From a checkpoint of a small transformer trained on Wikipedia.
Size: MLP 320 GeGLU, 3.17M parameters.
Architecture: RMSNorm before each block, rotary positions, no biases in attention or MLP, tied embeddings.
Training: a variant of Adam for these matrices, 94M tokens, 5745 steps.
Each number is 128 + 24 x the weight over the matrix's rms, rounded and kept within 0 to 255. Layers, rows and columns count from 0. Numbers have three digits each.

# layer 9 MLP down, 128x320, rms 0.0534, rows 83-127, columns 256-287
166103086202128113118133155102174071185128108125117185125127072134135122135124117153115124116126
125092143121084132169110094142137101152167165132084112126136168115098167156131113125124136154140
137147146120106155104133147105112116131152116137111118139155141106096108125114191141063103151156
147122148163144164122151110074161140119079129109123155088132121152123131107125138144108144132109
127107085122128086100094143080138147108086125143131144097092088111109102132154142127146150166117
116123080128116129123124117099133164142111166134138173123147120142131121140118141129108169134117
135185131115162157091105106120111102154157085090106137126133133125138100131142104122175111099119
149130104114142075136135124096154149132142143108139131069087102137094136149110143115124083127132
118086164086103141103124119128135129152146132108149127136144117081117136038177121113145161136152
120094113091066184149161090149152146174163131133134169106098135132119142138120120147111178119106
120107094110144172092119106126131102121144124142116131102109135102134139111138122134130168123134
105095079129106126081118149081118105157125166144108118156143127152123086143101120135095089164154
126137126123105133110142138130100111140100178133121111139107153096136116097121126107104138130110
127091063129101143141079134136146155139158134141144161125136157108093107143084099130133151137125
117134120164116077146135100140160177140122104140173104146160113137154134157132140121146128127126
123140140109112103125169083084099085094099152161150121119123142136133139182165157135129105139134
116122127149129127103132121157137151141098137116115147140120120115108117157118098171095112135126
153130134122151145182133113113113153143141140112128075139140126078133164138130082040108114161146
108152126111124151137126167131152069141131082109121177162129138114110129155169170123122129131110
117135108124143118186120140119198132094142127122133120104173134141122103151083150104147130109089
119129118134097122096110113109123109122166145122115126115165121106123151108150120115101119121103
154105149096127094117112173131145111143086157093139091143112095136101136144166169116148142117156
183093140117107146124118156141085083144106147134150126115117105121111180104124099118126116097091
153113144107104149129128078130121106139111119123120081095138139133141162154138131121129140090168
099182152141166137112141130149132130118175120124166130117122164101106088161132135108122137074159
116128104166168081157119113131100107136097076148120120133130106133174122149108113111126121122130
137136130170130132107145140130145118102105155135135101120128140171131097146113129055164114138109
149120178177142153158100120132096081133109089126135185101137144141114141138131127138103128089137
096173180122167166131170140128157144134132103096137148112091150095135156099144130103115135108131
092126168155133105153124091135133113175159154114126144181093085110133166118090099145134100154141
094135150117119139150170107083120132137102153138078050115133124123101114132080136147122083115105
148096129101108147099161124134089131185122135116107092124104153114084160092121109146115138163122
144123129138127111106143074109103172159145097158132167118125114102096137156121100159111118117120
111085143180111115129138152139135142133117129127135112124154162137099133103140100150159110170186
116138158123139125157173118130134129142129155111114122135103129153100084168189117167124146153151
128092127129107086131134130130102117131123067159155118133083096169168132120147127122124160191131
106082132143125128140142129134111128169115108147142154091167105090132103137160123163162126172089
123089147121103133138123137133099117093065122088102067138121175161149112127155152122141143159130
134109177092111132105131110117145132138067107122151111095118077107115135153119132100137146134100
150141085152135148119068123132118139094130121121141157094106120177149099141136093099139128140129
135117144122080116146115118085139084159105095161127100173138157098112078121144144098128102109137
102140088132120128120104105129155132072122145118146160095153118065131134086111133146130119110116
103120140138076111171167110138144142159149064152137115073152118127110099113111125137105094086180
115142122158156102131118119147140171101121144092097143145119124090118119123104115192103179126168
159127107127098142107138109123092145148108113108125127090084132148131146126119133156081096165114